Weights of a small GPT-style language model, trained from scratch on English Wikipedia.
Training: a variant of Adam for these matrices, 442M tokens, 3375 steps.
Each number is 128 + 32 x the weight over its row's rms, rounded and kept within 0 to 255. Layers, rows and columns count from 0. Numbers have three digits each. The size before them is the row's rms in percent of the matrix's.

# layer 3 attention query, 256x192, rms 0.102, rows 0-48,64-111, columns 96-191
084:224139117079189135096141141132123075140091064166123174150135125134207116120180124154097135137171102197133062127048082112113119099135104176099201132113143183119126143097151118110122137082129119090081147109135142120121117158152092093046153138082104106135081096171160077081108219158143144135
094:138136151124175071119107144035120100122147119140112087151177165126140112115138139125143128135069126146123048118108124062148178140133104144133104126122181174117101110120137177133162169150161121082083158077172112118116093124126181101135168130107129104090162110127177135188136142237133077107
089:133107153165137076128093122153157099114121115115118164111099158126085114144117072154108142124155121152113099107186177121121116126151076119040129087130154111142181131094164174097135065095140093169095106084209115143121098050109120108088129085113167138117172120112109153123160121144114150105
098:129107078147105154182199101144113128152099151159118152098130141140087119108129094173029122095098112101114101166128158171090139120112157157155142139046166110146095140079195121120117126152137147141133112158173145140145132195128125075058125154134189122085095178127096125163164095114152115125
090:160166137155124111111073120151179147134106108095188156119100132130106160149055063120157135111159133140044161125110119153131167195099157165101118125167098107101175106124140108112111153107140121081142085139176113108147102127085184118118104092070163177144174061120142165107179133167163116153
109:077107104130124087136122133192154167100084096142106101121147101091128150151058075152139096159131072117135190158107147095096123068112137120090128145126148102099159124070159183183119087145159131176119097163126065120134105112105106126167084098138169134192105111127118103105158103135143143109
118:213086083157102084079117074094133113116084140102139098114088101133156112137105167161154126085145136191092191134110132099109156190097138029083147109171151128062144111143100162146169149096076134124169162029169128113154116092122075154163096107123071143071137132160098086164085090135113186123
112:157106163149118152084131103087076102125116142119164162116031124144168138108136138143152183095154127158114132112114131140151163145106106098128106093149136133080145147197062127190123180139040142118126192108176145117182159122157109142135153072137081113081150140146141061106079129137130147127
104:154082153133100117125141075090085104118137181114119070119061100130160112184087147156151118128152164173111131117102126144098114145095117086123129131148148137101101135135085160192127176117099142123107205080126167113184104123155052122178157102138060139050090129171139075145172133140097142105
099:180115082151136067124148152113132104130130146172198130107071131144223085093084138133106136150137142126143100161104165138151210112083150086116110129129083101115131108171088137216150162138081176092057102112147136085145114131110142145111153149147081144129149165150124193120126158161123087110
102:106078152141157165170111137137140117118136119158109136122122145117115113196144141189112102141101074121162193131176156098125072115156100156109089158142159163096139191113114116090163113138106105168117130142122133175148156084110094126138122177119166115055119103100071149165163147130036105111
102:150038123130180100057156191112172154115115161129195129134135134143121133093090103140100126149158112090045092128170177134142125116129142113107172114148175153098099127142134119133129087092112106114070160096134160081143126080076145123123135122087123131120191092124158132101136095134108173148
092:167072110068154078145130130094148105085101066169197118130141122177155124136114131148167128152144162099105102125163178149122111123147105123039122097120138160109073098136103081173161142087129066132093103104160075108147095122100150132123144089084155116102150136148148197205166087182122110126
110:125152065138149101165135107202166189115159126150098137080138136119082164087166160100124115134102091107148142158105206096106078131138162139178131137081115102125114092107234115118106117122131133172194059157135118147101121132129110106098087141122177090119121122082103164198135153125166137189
100:105153022198124177170137144126134137173120152184153120138129160127150089137173142045054124136128166103137103157127122133156088115097162093169138084098136163142128090100144167151119145132097165112160114171109115114156156153096107094059105148158129115104156111116102128103137206110152097150
105:134086198092122155096120203101102126078155118072152095055135063086168075141108137182126174151158122121147144156127183150159134144176168125105125126166153084073143130093092119157118111139198073089109226105144155131146156096136100147167182100131157129169126127132114087067121053118115140163
108:138157177097143142089178110090059097114153078138038114103117112131130147176128111173133183099158105136161118148137065149092099115069102051175171112116122136114159138107066113105093155098090154127165196128131159139099156137168094135184177131126096145114171170153098089073040113089151144152
086:110122138164152088128123129117112099071135079124111113163141136163128171130129162150067104121083125095104082190159153117139111195135142155164139095164116134196083143128159170169192153137128138102181153113168083177154132116125146161153108128114128168135181105103120099140122128168138170161
114:145144092108119091122115114126153181143088075139067184135152169152075167110132142107194133150087103145099175111095113159129095169069098124140150135150123138137064087146134172121170127140097158118166086175117093136115104175195177185096097142137116129123145098155155169181128201128177124163
102:114145112128072113137136076147064167157122137138118109115110143120083148142080148119159147117134097131161186144100091103153155167167119134218124135131116118137177105096095036145115145156111128170159121183100134081099167093128082137164147183192160144142111143119110139098053143148050133140
092:140219092167123131159121111162119186170141209132072122161163179104127122071163139093145101167043143158167125094134207106147183186149151154093118130101104114118130099081132124156123073149144186155135139136095113143120071179107152110126090152163165124170079086095139131132153119121078102165
091:146081121092106139100134121104104110144164136123113068129104141106114113131128164142135128109121163166161133092076141124164112116138159105105074126160153142122168095164092191105129075100144139098069120062123102125144105080137128173127108151187094188162063116123141168169156162179113132048
090:115163121064099139100151098143130171164126105185114110092121138131099076105147089086094136084132129131123136106084131223112130138101131111055138125147140132073162133154089176129115103071098190132139112126161076186137085181108163143064089129120136094147056154202131147181158171096142136102
097:143102129122073070135112144141075119081120110071147105060153084149101143111078136138124108103121154153158189154118134138071134139116107138092102098098119160107112146188124097108113099139131087152179085088156126189130162058106110092089137142127113118088114124120082119137147089180154111142
085:112128119121142133114113123113121155158170115110077050163076124125078090116111118185145106114125150116159131153138116112161128141093108099150098155118117103127124137064080145084141139149118126104094141112101164112143129093080083125148114173101107101176151116135158154088157122069082135085
084:161127153081146155128127101074119126104131195155136124076144084098175070166121180184172137136128121110139120150089167150149134146165141155103159106100156161075200147098152091162071155122127137090111189108045111140145141041130092112094164152109150139168153122153118077080110040085100123093
085:050115124115153118115133159107087094079083196115110125141128104115097136142090153149092106175128130086144141193129105077150108119168080146166140177144075120137121118075142094128149140195140081144152126146102149109097191135127107115148126131096103088130185132077129153111122096164140163154
105:092095120142118126109139129120060064149148119104160123079141062136147096137134158152096149155188127116154113194138156077162170146175152135140135109065132096147178102061133083167066143115150092130134194101139160151139141102128077110140161142132143131134130142115134090096056083175084151161
088:101153158134126130146142152180134133134169071130119149148145113128136175098129168099157126106158079112172158172165124129106126132122128078112101125106139124141134139067137147100132177124136159100181126161053152104110164177146150146142166085097163133138149144158107119180114091113170144175
101:113092151112138190131140147105111089161123161068143086100084113081121162146070169145170155130149087092128164126178137137161143132123130107143100128156109072193137129061086140123138164136128085098103210101116116098170125096092128173129163155105134122152117145129163130098111052138067147095
097:152128076218108150122071121141104100107116141148145134113101137153167158126181171133123130175115213148127099143115132119120114078092116038099155100141142084176213193105113136164074130189126143178141137146117125153117191146073142075122067094135130102102099118063102087096143128092143116179
092:122130147157116152157148144036119090152128131042139096138165073155122110141074163121091192162129176133174130142180136100114152119111137109147095069143103096085104138126093177173142121155117080102127195124108196076145165099091124113095214089123130109089107142139072138090144085135125078141
084:145087170143094119113107139140150110107109149083190080147190148133145142095072068105154120169083139153131185119202125111106113109145139142128105080116126117178152120179157162173184123104161117157156121048095074135116122092134151168145091089144125125138153102094137095137157108182142148141
080:082075111145128157112128119156154121157096145099194104116159110147094126172151110110150112095106022119150135152093123142072116084149159140060130072137128142099112125130143161126133120127207098113136116118141071095100134111180128105166107120133142168125139091075158096189067150133110144196
091:172158134135142072109102112076066062119233091150076109157082183160133127116129136148168138097157142131150165129132126140194142115112075086139132129138128155109121145136101125138095169104104167100157144126104179137168126136087136152171173092145088115129155127135169121097134174096116105124
086:171151179122116173124099116099122094123143161102171074130075149141134096179100121088069142118135151137148132131213115067106171124081098162127069038139159097118110133110145118190146167168160157113111102113102128143146125150141118118177088122143152141132142160073111188095147046169116163133
115:165150154125144138158121114085106092150132086206143165139071144168132124151172164077125127105148204134122103144205148178176116139081110131158087149133092159141079122166093167154118148135127174130100190091156210111129123154167130150126188112118091107077166141129150141107194179142117063141
096:186123130187103080147090081121139106142132185118146155100059096170140148117105138115178149064154146139099172140049160180105156151093158064085148165131122131084127115158095109158078118078094121111135139091162107104090129080154108135110103132136105111106110080156142083163095179141149117140
096:168098206155130118111121152088089087163134089116173144118092185128146158091142168104179199087160180130086156092146117152161131170135079102124114146163105166114104128171060112076137114105091126088111160132145152108111135133181136166111195089118080107106129082118189149115109159156103110118
108:104138176124138108119177095128106088174202059140102129142095137160164129121152156115115141144137138153151067145149097161140101142122127104179139113139086147124092124114103090156121213113141123152085154157148137138153129140133123126166196130149082141093213132168181142109128153168118109123
099:172068121150146059086081165085097130154127121152196109126105125157055129056155135125141160115169154164044115116138124144144109165098125133130146100142122169106102095176067132061118124087099106108151106075176149125172167067152174109103166103114063117073159076154140137110117132152144161113
095:073117180151162183206120124123195136138132171127119119119099158128067076093108133088093126105082150124119078125146116123097148117161144168149092116027086080143082133146146109115174122157140133154108098196143147160088137147137217137113145164162143087132154114156140168140138116105145111150
097:172081155078146146075107131093091119139124113151107140081119151145161060086063147173156183080174096145119132103057107131141173172136109116052148097155121141065177098136093186104152154092150142078151162033123125174145120082130106177158112120136123162103113101136157097124101073116136155110
083:159171158118130138100171126136113107184115123153188136152096163155155101063126099097134157118134106074143038137061106145153189144095160130149158150051108134095134075088104166187115108061159165079112132092134131145105132170116147146158120159174151125196148138144128122127102161073129090149
090:165140132127155153099133194093186133147142205098176136076122144147113053070104102117124151085128118126141097134096166168151205158107123121101089119078114105120161082127126100122145089110122148106137137109170088107133134096111117082088139131159159114201147095124162133103125089107155147144
116:104081148106084154144116073137165188144115140168142070115078112145112077116146103127117091100137159139162152110135111124087107116109128097123082116109191172115128142150119176141180104107143161132114066068167100117177055052131099154092107157173139172132118138110095118155187145160175116132
095:160108193110079177116173066080132150151104180158133137153112088136122106137146106118086101104145163147081104054106106163082125164067119140055109134114142144115134183183121166123163144140137115091106145056106150153166078123148173133081096120154109105134074086155101101157202160134124094106
112:181127158120103124124154109084109111157089164109185097099065118141136130054069140102128171065135147122116139144127145173159200146067125079159101097094130117072132055131099132139153132055108148104143187079190144079117170109108137151099143108153149083142177105138109163102103062139147162169
105:085147131154117069147138182144132117137100108100150133088129105093190157150078119135115113190110089124187112146123168111122114041156141162143132133191117080079167108100148031152128147158168056156094085142109137111133172150126087157126160092166190148158143103130120165115111068174127093142
109:134106169140164098137116130100112154150169136110169075168093150111120185092060093146145091162120205113081175091142144162146149207114113121168079185165144009141105150173093115132221078125161150110175149093186168057079061088126119132120100100156104131097165115129130106109139118120118110129
111:130118200129151106134115143152154143161153133132132081180146144118089126099105143150161082149128157104092126067163156132117108158137146119075095148074142089183093122078111129116232044079202152127161108106160106112065083099080149135128081116145151129157119088157158137125156124157108196155
110:107167101101149170100139103124126110114100132123123189103135138106128176102178089075141173107165067066217142112099110127152102066155136129134161151174153126155182156112131175110061169135066152157108120185124133204165194188144136151088181171134120091144097182123108172084073158110168140125
118:089170101139126136202149150173201158085098077170126146141181152125109110155150125142137115145072112122154113102082153115090151063190135206142081173120147076113112083062166105134137083081164151173109084141113089180102116127133149134103108118065158078137138098169146113152142108118114086149
099:067175049095136146142133144115141111106129136129098163095133133104111169127149109107159153128092084086169107131117119106107101085213131189144181193144105144185128111156167117104114110119087135171147123202133117129117191160150171129068151185118090057153133139137138141092110156126201127182
105:151174048117117187087153133068159144145144233142085158139146107128156111187143131140075162155077114109154123159160151128119131098160173174180161154140101130118136139131110127113081118233063115124075162092078140140114144117121121126115143219142115134105109169119095142134145101160117074102
095:175092068142116093091098136127081107143161095093128112079065097173166131165155194163117130141133071154146148121122150053109143135057133085100171142160140148112117134126138153153141213105078090049129159096074156126167141148113097088105133152121133148085152138115082159103093128148131078101
096:074094178085134123151117135161115152131113088045136139110139141100146127145126117172137143139128067134139118136087045103123071167162121103146135120153105128095171120101144103103151141143149116106143116163166126101162163110127118100122108153125146181169093125143123168040115149097101174120
100:094063096095087124095154126119040111143102121073116133086149080080119168151070192103147165072171101158190140132109101060124142126094146091092113083138163129126143114112141104140071146083072136117140161103077169095167197094114125125095147152137128129128073154073095112090142117114052133125
098:172130140146128101087144109059136108153075102110176111127176179161122073125086124127134191168143066165147120162156097144161150121095119134184080122097118129168115127080136102156121107076112135129122142150106153129166141079081081091090173100102185126111143136111110112123182112073095122118
113:162067117104146054104105133081067139148131186104102129127139120132152134096058143150145144101153136155099147125135136146145123181048120095084145110139091188123168150131103187114094144128049119129146162078101168090158174091114091138172112098119105104100074126161125110116101137195090164091
112:183130132117136123125118039107053089166199160101093120156110135154172089119169163114130159099118137129146115198111158178171139106095160120092166086109102144119166145117092127149089196127109165078093201084119153155153140130066106058130189115190106124071156140108128075107152121140110111123
092:148077124139144137116145112088076063100136103119113126120171105135188155183103108148142200064143082088171108160184201159144075154127168128121089142080189169128173163091103137168135114135058111164084193063144151086164155158119116087107148090097115123064150154120114066130174072111157139110
095:091162139156105121139107205195184161136103140117167137151155128099075127122174107139131081100081078121149135128100096135099121130220172164140122133159115122089114148150131084088128140161148139145154090167147126132103155135141175126106104144140132150147123101136098102141136165177105085175
104:166107128143155088104118139194172145123102122156089068201173125159097141141124143129152097114125127095077133112091146140109072183116097117134112096097164127151146095096136148184163127164136122165166048104154112117052080096129152147161125123125137145140159095151114118173162145187122154158
105:126138097114163130093142184066088096103108137064122134067084075103211126166118152117108195174167068138167101129160147129169153088098138115126127085162123131103143124137128104119160182157149065103093225099093192134199155125119087117156155163120110145126118127072119099084099082129102118174
098:156142174067127173095217116147120105131143073114153114126098106113108122131118175111163149138113141114116127128214122119157109180157097081162069129107121153141132146104096177136138139078156095104065132125166139095131057133190129178110093103070131150158095123078112158088073093082147185100
109:104168129095084149118192128117131169156112165148131103162166195175058167106143099085140141123055148104087135091132161138120078110121102132171124133083099099192114149154127167096158113100117130082152157120103093139146092157124131175121146091167110127141118118109132131155140122088176084113
110:099181142165130112118064056143101204159136090203100135137102124107082082133140144100072140112112156154087146171131114123132133203167091124100115129113094151149097124187078173133134181105085186172160149155140154204104099173142128134113146119167133096124139168185138077158095125163175104146
097:088136157138089122132204099132056135197121122156087188133149140102132202161091155135112089126126110154165133149113146063118088145129146158168160147127067111136130119141111155105194087106162143145179157156073115154160136102183109097082120116192103097100139108168131100129107091118113106066
103:134161129198126128153063166152149166077066175154186167132119164089103118102172187103160105113103115116115136102194120107126139122181151177163148166131090124130114105175174106107134105167115152153134080183180107115107136107122163142077126165149171148183167115134119136100121185121082096139
107:133153121186163176126154158128142148085129116147127103056076125097181078150087178130131123135176102152092078106182148132132156153145117102160120131147188143143173135149129125096163130126151098106016161131087137165100089125173144128099108141091087116163153115121136088119100086129142180124
106:107142102148147102085142126159150137113104113132118191068094133113115118099094105123124136149164125117126135142111059147083102137173119059120164128131106087110085155155148119136108203080130127166132120076119113142084114173132192160139070081083103151100075117090091128136100138115147143209
113:116147146096203064126082146150118073157071120111077141121149143128112134118143130140136127123138146140161168105167143150089106149187137141129098166118161148155128133101102117164153111119137131125149091126179121073084124109171141155137111084165069105131035137085108157140104111116154156120
100:150184122188129210140102082127164138106123162153146084084091104121125106174121171124153173154104146126107109106184111112109098090154142133155141141144151113127125153111119100144140091138144140164061187105129147120144110090115097109161130155158122073087114111084112095086149149140053117096
110:125125121171152113085158165163172155121112136101049114053126107109161127115138167126118171151171062150150170131130051094100129105159154122142194147159140111111134106079135076098177124147184097153120172112102179126142152106100126090155135132126135135151127100102091119103096104160163140158
102:086073132111133136163128135131111163145126110140112126146087157081089129149131080141118123124076158121120142091105158140192098138132116137118154174105127124189158115142157075164138114157132149142114107235163081090153124181114150160124140188154170118174088076104125145127125123128082086060
096:043130137148076147144201166107092146115105152054052155148130111126141141144104165084135140138153115095159122124077172115138074127099205140158125147124148124112199153059118087120171162137163125140129175122099116192189143107150129114112160086185134139149166141128120128105114064094088183165
106:129152149115127131139109151113139124124124150115144150154144119145100181112120076081156170086118170114093107207079104149119135098122155126101114081107100204128115114136166064154199154165109111125150158109112183103136147120186122109138157146109101153093162114132159166077176122088170165177
101:090144141098081172111202143103100106150142152040156140053117090064138113139120132141137153144130081132138145111171104126129121162141145098144121140128099115163185107169165155128125187103175103094078196134069133186161142162107124156197117185098105175163149116122102081106113069126097165098
103:156142118150126104137153219149119071120157124072173141117145089182136170093113136111112130098162162097127128144112104079115136145114116128097062162145130190193099121086146136118076115134094126160148074094183107109101139147071096160150101133126120123160091144065074131148079217149149129177
103:122115147123098114078129154056152065116129046084134150077166120118154116153128135221091180089168159106102109116131123091090146125161083127139108142098097178113099166103123122112127118087107094104104134089097155111185164129130138143106126109064060121137120120133134094101114055147136160123
123:123156139160132145156132084170152188157162112120078069159132119119048121124187123092112114127118166096071155095165165190122142142190115153154094164100078091118136091088149126135148098117097185132128128139162082152077095146121167164117086079162106088137137124106194121203138151137151153076
114:070099123147085180112126125163128154186088160067190075142128135129055095137152111086081097080105116131092163149122158091121078127149149155145106128076058112147102137126079120111122109133162125137193057156126087104077139153153097185133127083143135085087128101058137110163147116145072180092
109:129154111119102181166140177166172131132121120138147141114197100118131163186076115107110107179131075108147114124081102093085134107188159132159142157121154103118124160092135109115137069145143064187110087135090128155129098077131086124118103161082162169128092152144129107142148085128176104159
105:100140143150114157140136111120161138182106095075138099140169186118089096122135116091084059122151102115117160065145193146111144156131089171175090093074115073145077148127104103163158101115157156100187088095137079150129098127155162128154059120189110129124151102090172155197193049120126143124
099:113175153126134200139161199183225146128135115173163155137158114151176141148112087075086131171106107135164118123136126042102150090157105125154080145146185090081177141088165114153170059115107097153096117168120113188095064168137135152136119147060184162118122119154114157159120136086132102170
097:096119063083116137177152167122090134169121145157091170094136124083151179139115114135126166121140045103181110144155102090127080102125166133104141163145117129106134089113170131122060128125065116099106106132121141139140148152138140108091162159168167124118090152098067150118072235108124065150
128:200040134090108111056116110081086066159127140087101123175076147194174163109084134177155174129147184162104094142090157148148126143101119058124152142157139148109125163161080163100128143157081145118096195108111160105204142132102086110099156090119095158083147132146136117060104199134110129119
109:094137144079148134100154165186107174134156114093103105107107140091068158103148139105136125103167105183125161113067135091143099181115137124163099115112132102119158123118090050078136095077199151118179144232165121100090089109171148118107114127140155096134093132092112174187086067134122160153
115:148092118106124063143130117081047102185135144156146143129084118141158140116099118137124189075181181146053120082119189160111179167112130128093145128079154181113154123196088150160129166100121134120116180129143132139180107143146141092094146091147118117135153122177152085087121095085149149063
110:156124133108158128121132198070136121136105162067162136143156140176103137060112108089189177090160156108070136124115158211097163129133118151123116153113088128197061071091120117104115101054189153129154141117130117110093116126092198114159101104154135108177089091174132135176178103088099143119
093:122168160121153136089130168152143154136105001114114133153125198092109118089136143166149065185100142097091125130162173182096126115132171135089186105127090091083090119148148110164177139135184093146182162138171132132163124169159174135103147062082149161122165086126154132120155121089169109188
089:161168174097095158105184212149164146096163093088182129146128178141066087155112126151160073173114078106121161083174134155114158085213139138132100104100080063140048102103154089094168063136199125171142141141128099097088168109130129134136075147122165162145111118120114135159096154130121098160
091:148125125084150133121120197083133108062063150093143102076143153149128103085121159111151181126172078117076128131165142194155177112114096142113128107129094147120091070109179103125134150045176091123084179064155127086166115140083176145127142096118143104189130094092157104125131086102127153141
112:100096092116139105120114132198145162093096108161137112082140114076142118089134158149115116122171080143132147074144117176059107143150146177127138151115169121124156093089151159175144096042179129112155076133131128157105164131156163114137107125101136123123147120168124084200158136178110165112
104:095138091106169136124081161146167157082094134084154124065140101101098116081116165136146121092151040152159174068119068106126136112139150095176153092142107124112139096090120091086108055118175091079141100124133127131092141061131112158146050127077139088197126100153123155122140126115104155160
103:151129076070143151136160160119159135155071139106139132113157167164099120081133124100198148100155111102144130108133120175132172145068104172098102080089128164144157069129144068114208104049159123121127121092110104098128110112140185131120144084126142123140160047110114147147110091083065142143
# layer 3 attention key, 128x192, rms 0.0966, rows 0-47, columns 96-191
107:184165114149083184115169153121141089086092136113129197086133089157167140147105143086107115169087170158161105139168170090110166127113125138116143088155192165130136159184164124186096137158108106055133152124142121139115112179201142164144169140075167163119123167114117111099114081096101107153
105:084132093113123138151124112092206138104108096122097116137135108113168165115162114153133119168107142141168112171149106042090152120154153124184166044141141118149110111075161112118080166132151086113084148095131147109123102129107184110153154182084166171122161098117162070114152109093083125148
116:162149137164166070121094149125127110107112074120128144133116152109081027075035118133085131117129170155097143148171115166136145123130080128118102123058142173093130098119153133109134105072123171156139117177186091136121159138139106136117115093096099141155169163174145117156138132142147134070
101:148108095090201114125106088160143153086119171125176105115104080101129089151145090127123131128136093117098077118138072108149115098142107100084160080118116185134161064114116135049127117148116097112131092099098110121151197112103123123132098184107119101144083113061134128116095124106119143162
114:176060203129130097141126113077065098155123151114164113169069154142081084128101116115137130062125176147070134153111110144165149197110108094109120099105081145134148109141093126122168154097074159117177143094163099143168151109151095155146094079117096115097143092118186144138106102157125155095
109:163125142164178086139110112093123110129084042126176121137110105140140093096092168121133103108111145156070181112134130153177158181140071083102140090146094190168116169136102089093180152088101092103166126118172134073145144176125108195138103097083057118114142106161153134150097139163114128121
098:143112085136175133176172157178130111130115112195131127114158139143176090167117115172129128162134065134159132171183115108123155123121109205129156094149182109114126122077166121168120120141105113149063155156133150171101069169140088100108140146113127163154088172159144135122160132142173117101
115:084155126159120183143092136170091099138143183135129143116130176128209197162154074072100143154144143102184077093111117106099109121125090182135163127118095125141127099128077137128116132165114074151096149156050126171086122153128124100135128091136117120150165137121110090063159099125155126116
098:100167138094151185146160123172091096116167150120128174109202159092154137140152172119184133105177092113131100110185089104074094134158130171112155155097155127119129155160168115110126108103130108074110151160125190171124092099151071119112154138108138073120079183205204111121155127129145096116
104:159134108163138176172148130076165107129171159142067137124140147155198182128137117035132135094118174089147115133128158135140150071104164146100102145158139076156082143099126058159123119225125126154136127127141101132144096162077165087138156137129096064143111067076109185076135117119096090145
106:113144180130147143085149133140099160100113129070178122180095163129141138148115129209140104048159097132101196110143078126169110154151061103099094175169080153080214114130097129086137122083131127137124109131198139088132113101136098173194111124138137142158110127149193146121096109108107160131
099:096157106184130081107119118113127139122128079142177085127083168137119114100099091078106109104126174164073125148151105184162130170107050111144076142170083162142141110173115096119142127120113127197173116169204159129145150192133168145139145123099105125122152184084142134084163109121173144119
105:153137169116148106133121075042144135084097110080130100175126138179121105132135111115121125107099180133141142104107084141142136139163087091118031098151081117153094174179128048165170146128143178100120140117182057120125124075120133155164155077143165119165161061092152122162135071127081126099
109:144105105090143184117119153158188173081130146185113096123162144174077069149163159129178109147125136172192173153098101152113137093131185123140140144150142145090126071083120114070110130124187167080129069144111078159138149081101099156088141172159089077158067146166144136191129109112109115149
116:119099078145139132127096085155139159135091140155121117131100128146134171130179132088138152121164133126132146150132107093153108107104143077163130133194125140154098119112150103089116135158108184158103080195157176143148077110110186115084126161170132091104114072084118190112117207133131105135
112:173141114184133077126131138062078120149122158104117154085148130115167130101089109075107148113144103160111126158107151179168178217103126122135102112119094112108131098144111067129160144066110171076185204039147135111137157171130127183154133074147119135099118114140108091132071120151128180183
099:112133127124085108129114141145091110096154081095100189139116100128120156174126170165137133173101130113174109127079134133128132120102176086140167165161137189099083150141115105198120146150127064043058137146163151129152077094182072097113116144129130171120105133114133116111131135154130125092
095:075120134105111102095136090155142137083146125177081118142088201101131119123087162138110175145112134105184154122179100083112051118120114144096142205096127111131104163097177138111201112127175202115125092114149174178117099156124097103123134133165112147104167145099125176182134168100132111162
108:085122132095161110120126142191155136126127092142137098130091108150121064138126086098090067167130087124151114147164143128119108125115127151118123079092062168109075096066146168133109144143196114141161119130120137069075147132158169181133143105076164178153130129102112109151101160106091139167
101:144169140127136222140179143108075106101122179105128177174156118178043136182118208158109120116110075126128187215090078117147114158154119153103097177158111145182143135086112122134136176105137111136118104102061155160165138142063143092195136173126093157109136133119118148144153067153093091171
091:132135116179141158142155138144162122150192137140142108101112133153078079113196146156165131147108128137127104130107123091096132108178117159091154113109115119155143088082093124112060097131110095183107086143034090158148141180116095105075084147126107082136078113196167094153129102139101077119
100:183038131136123107131153116091131150200088171122073108146120073136141121135153108132067095126163160157179104093131223178140147135161132106095160138086092104100097112139110150147107216127156130062121152094178130105176134133092137142079093107100161154157123059161115101142087133106132135125
098:133160157137080108139125115118135152132084119140167150136175108041133098136157093115075136140089098039134113095149173167141131144094146139124111095123155064075119099118106186144127150161169098082158110097183070131094152171088129099087147150099193168148124098124125112112133188097138168097
109:165125098131093104147112083139110167130121088131052118160193125138074120171099147197132110134120128135191146088105140190158108146112107199148067157133132112093120116121143120121152107152123119171132086119163126078091181094164125116115102112127196122097112102187124137152138144122177113082
090:131154174166118067137139115129108096104109127187127083089086089141192103111088174166106174114118115187120125134177159164154156108120074093090123139079118156118138134154132125127162199103083055138099125094123194112204180130092112145154131103083123088130170164158117105121138112120123138123
101:181154082114122144135111113095089113156168172124077128064197131065178115131074121098109114140179089129129084171112180153115061173100129133111190101082209078144137052078138175149093114097129114137170197119101143126103156116069090066107180115125088141108134159153137097139135106116120196120
091:134134168123153104132114096156141117115218130193094117171144158152083163085074162144167113087119082198127134141125124060118058097124120118132160160122197157184197110146104119179136135144153133150090113172126150142075173129132071118139135160108097125170116117123129109168133098132115115067
101:149130073168075205172131115120116125148153164123066137156170156087111164183123161106112119127127154178119099176117112124163140200156196083124088161090163119162115121108142092083092169121079148163144164109135151118166114137163098092107173131163080130087124176087141158099151080143131146160
107:113147129118120174140082094151100056090167137118137187077141115113185177152136121032116128166159147104118179119156134091109119133137111103133089106112127157139110112140152074074120118124133137075154128133168120123130170147098151131133206108155098108107120081130158170162216101149100157120
103:150106149098110170124173088099071146179157148108120112124139129131107119138135183116086146082104086115147089168122161149170148177116188090164146097094093126111135134095120131161154203077135165075147147063085104109158162114120137174127129133169120115140159144170150114114149078146110146088
100:156122172091123169098120101111101184110170073131120163123145115149132125124113154178148157129165204091065127144091092091116118163168117187138140118148195099081105125092164132144097145114154131160118127099168127139143127153171165066118171117148163068139112121157163178044132161127095155142
100:142076085058142066119120119114076122151083144055082160126122078150100104162130116128143144074120087142149119124075162185137127149130119149116102133080138081099118105129110104065151160135176139061078144108154137138191180110163190094139153167126115092119120077087076183118093152149142122085
113:137126092061101141165131178068158136109113184094068143148176104149168174149098113125104122128110112142137105130141164061110138128127184118081137096119117119136139153165125122112132116183149102125139109081112169071106115043131188102129067101100189118176087096052104132091160112115084141143
099:134144108108169141114115067079183146144069174152086114139114134124164135126193111137105073134101192120147098109065157132129124056135156092085120176156102130098138090129144116140089152216159197154075103121103158096143114055115186106152133122145152106109128098088086160127128121066134131213
100:180142134105170094106114115083150103121106133077131128118117104126139165121143126087116154099143133121135083093108117137108118187135077081134192063087147210110131089187116173128080141134098130057163151078173175132175177087183152190136129104180103107117166074129130150075087142128130187145
113:145103069126123139118122107128157128102150165185085147134139110123125158138138146119164131122099075131176121125071136150155123022103186130150139177219138105102120075098173129080105117136157153144110143113081110127092125113101138071156117149143137059090101077047096174117106179124096087161
086:139101095111162116139153096107134124146118197106118094098177137119207158139123169085146147153164082133173089100110144151115130168095080146117225122115156173127108112097164108135129179132138132118154173118016164100132101121097150106160187131114101171149118139177099100089075059118121149109
102:178118141131104160167127117044137108117146131141153084160139112178142118166136121184099131133087144151059099141133134130144136180112134159120158059118099151130165143137114160149164130115046070111151120112079113145124111126155134183134131115062097123094107171153156127136125119208124090086
116:124185159189149108098136139118164154081092107111159155065099134078168102124114111109062074151129164093167080067180123140126092161208093134172105112075134134136144128171132159187145139150186133108147154099166161147128129200184125135168161126128149146147159140126116111126128070080200179134
100:068145149127122141140136136167037180130168153096050166102162144111109196124148147097157140126155080126169147122034165114089065139120158142150159199137135121151137110177127127154085102137134123162152177097113142113113143123078111055107109123170126127145094128136138127089136127109141163158
109:094112141161102104083103132134126144151127135072163138091087136092072147124146093164085100065129130165127147124111143131143140189186080067164091167078108117153147153168077131188142171067127140191169143095161132126139129163185124115130164102121133147121159115097114103099117037099182182145
092:173145093135100157109163120136083126114101147164182125113115164114150095048066080062147161113111107141100122148126144152136214087107108176145127172121139111175167118120129121094138114094106196165079166152168131112156138125146147138104145131165148074088169119124111169157086180080097122171
100:107219076094115165132139112138130166164077117083103134068114185068143170130069111024131129126112073081185136073101135106113143111139133113199103095150155085112138107144156111095162122165169135123126112125096168176110184158123069092204133073117142137152151099075170110119111129060124138132
104:099178166131072155173140103080106177147137150142118098076109121127140151086171202096112155146088126071116099130068193127113121078151208131174168128107160096126129138092095107125162142115123117137123153127062155180166109136091167131106091190114072072110135093095086121125105182127133089162
080:166123125124094128073139136131129093156128153116115139060124114110172169143087079091108147159097082151138139149128220158136187120120128130213105157138154088154135076088139094138137174132133153101097169124150113162144170187167082144115138087159146093109170134077155140137085179127142170144
103:143068107089115144154124120217165162117106118161068097150089152100098106144171130173140121070113082137130110168137079103103114098130131132155134164127167117116145126067156128092100114102110168145130136143113099128146126108069112113065109150167185133149070095185127163136094197111153129165
093:115100124079117138139112114156133094131180158132087137143179134067133109136117090174148141099172091154107125121127123127076142085154154177144187158086154145146157082116172190092122046162173062140138156106055102114148127135084101149157080138130122096129064144187145109135106165146118171105
086:145128101106099125130162100117082112170093122139089152072151147067127134124115123138112163165108067125112126184094175146106096127144130098230186146087119143102157055078187071112116137117101123155158192105092153127165159185103101150087192140162107155031158102104143141103150174117163087151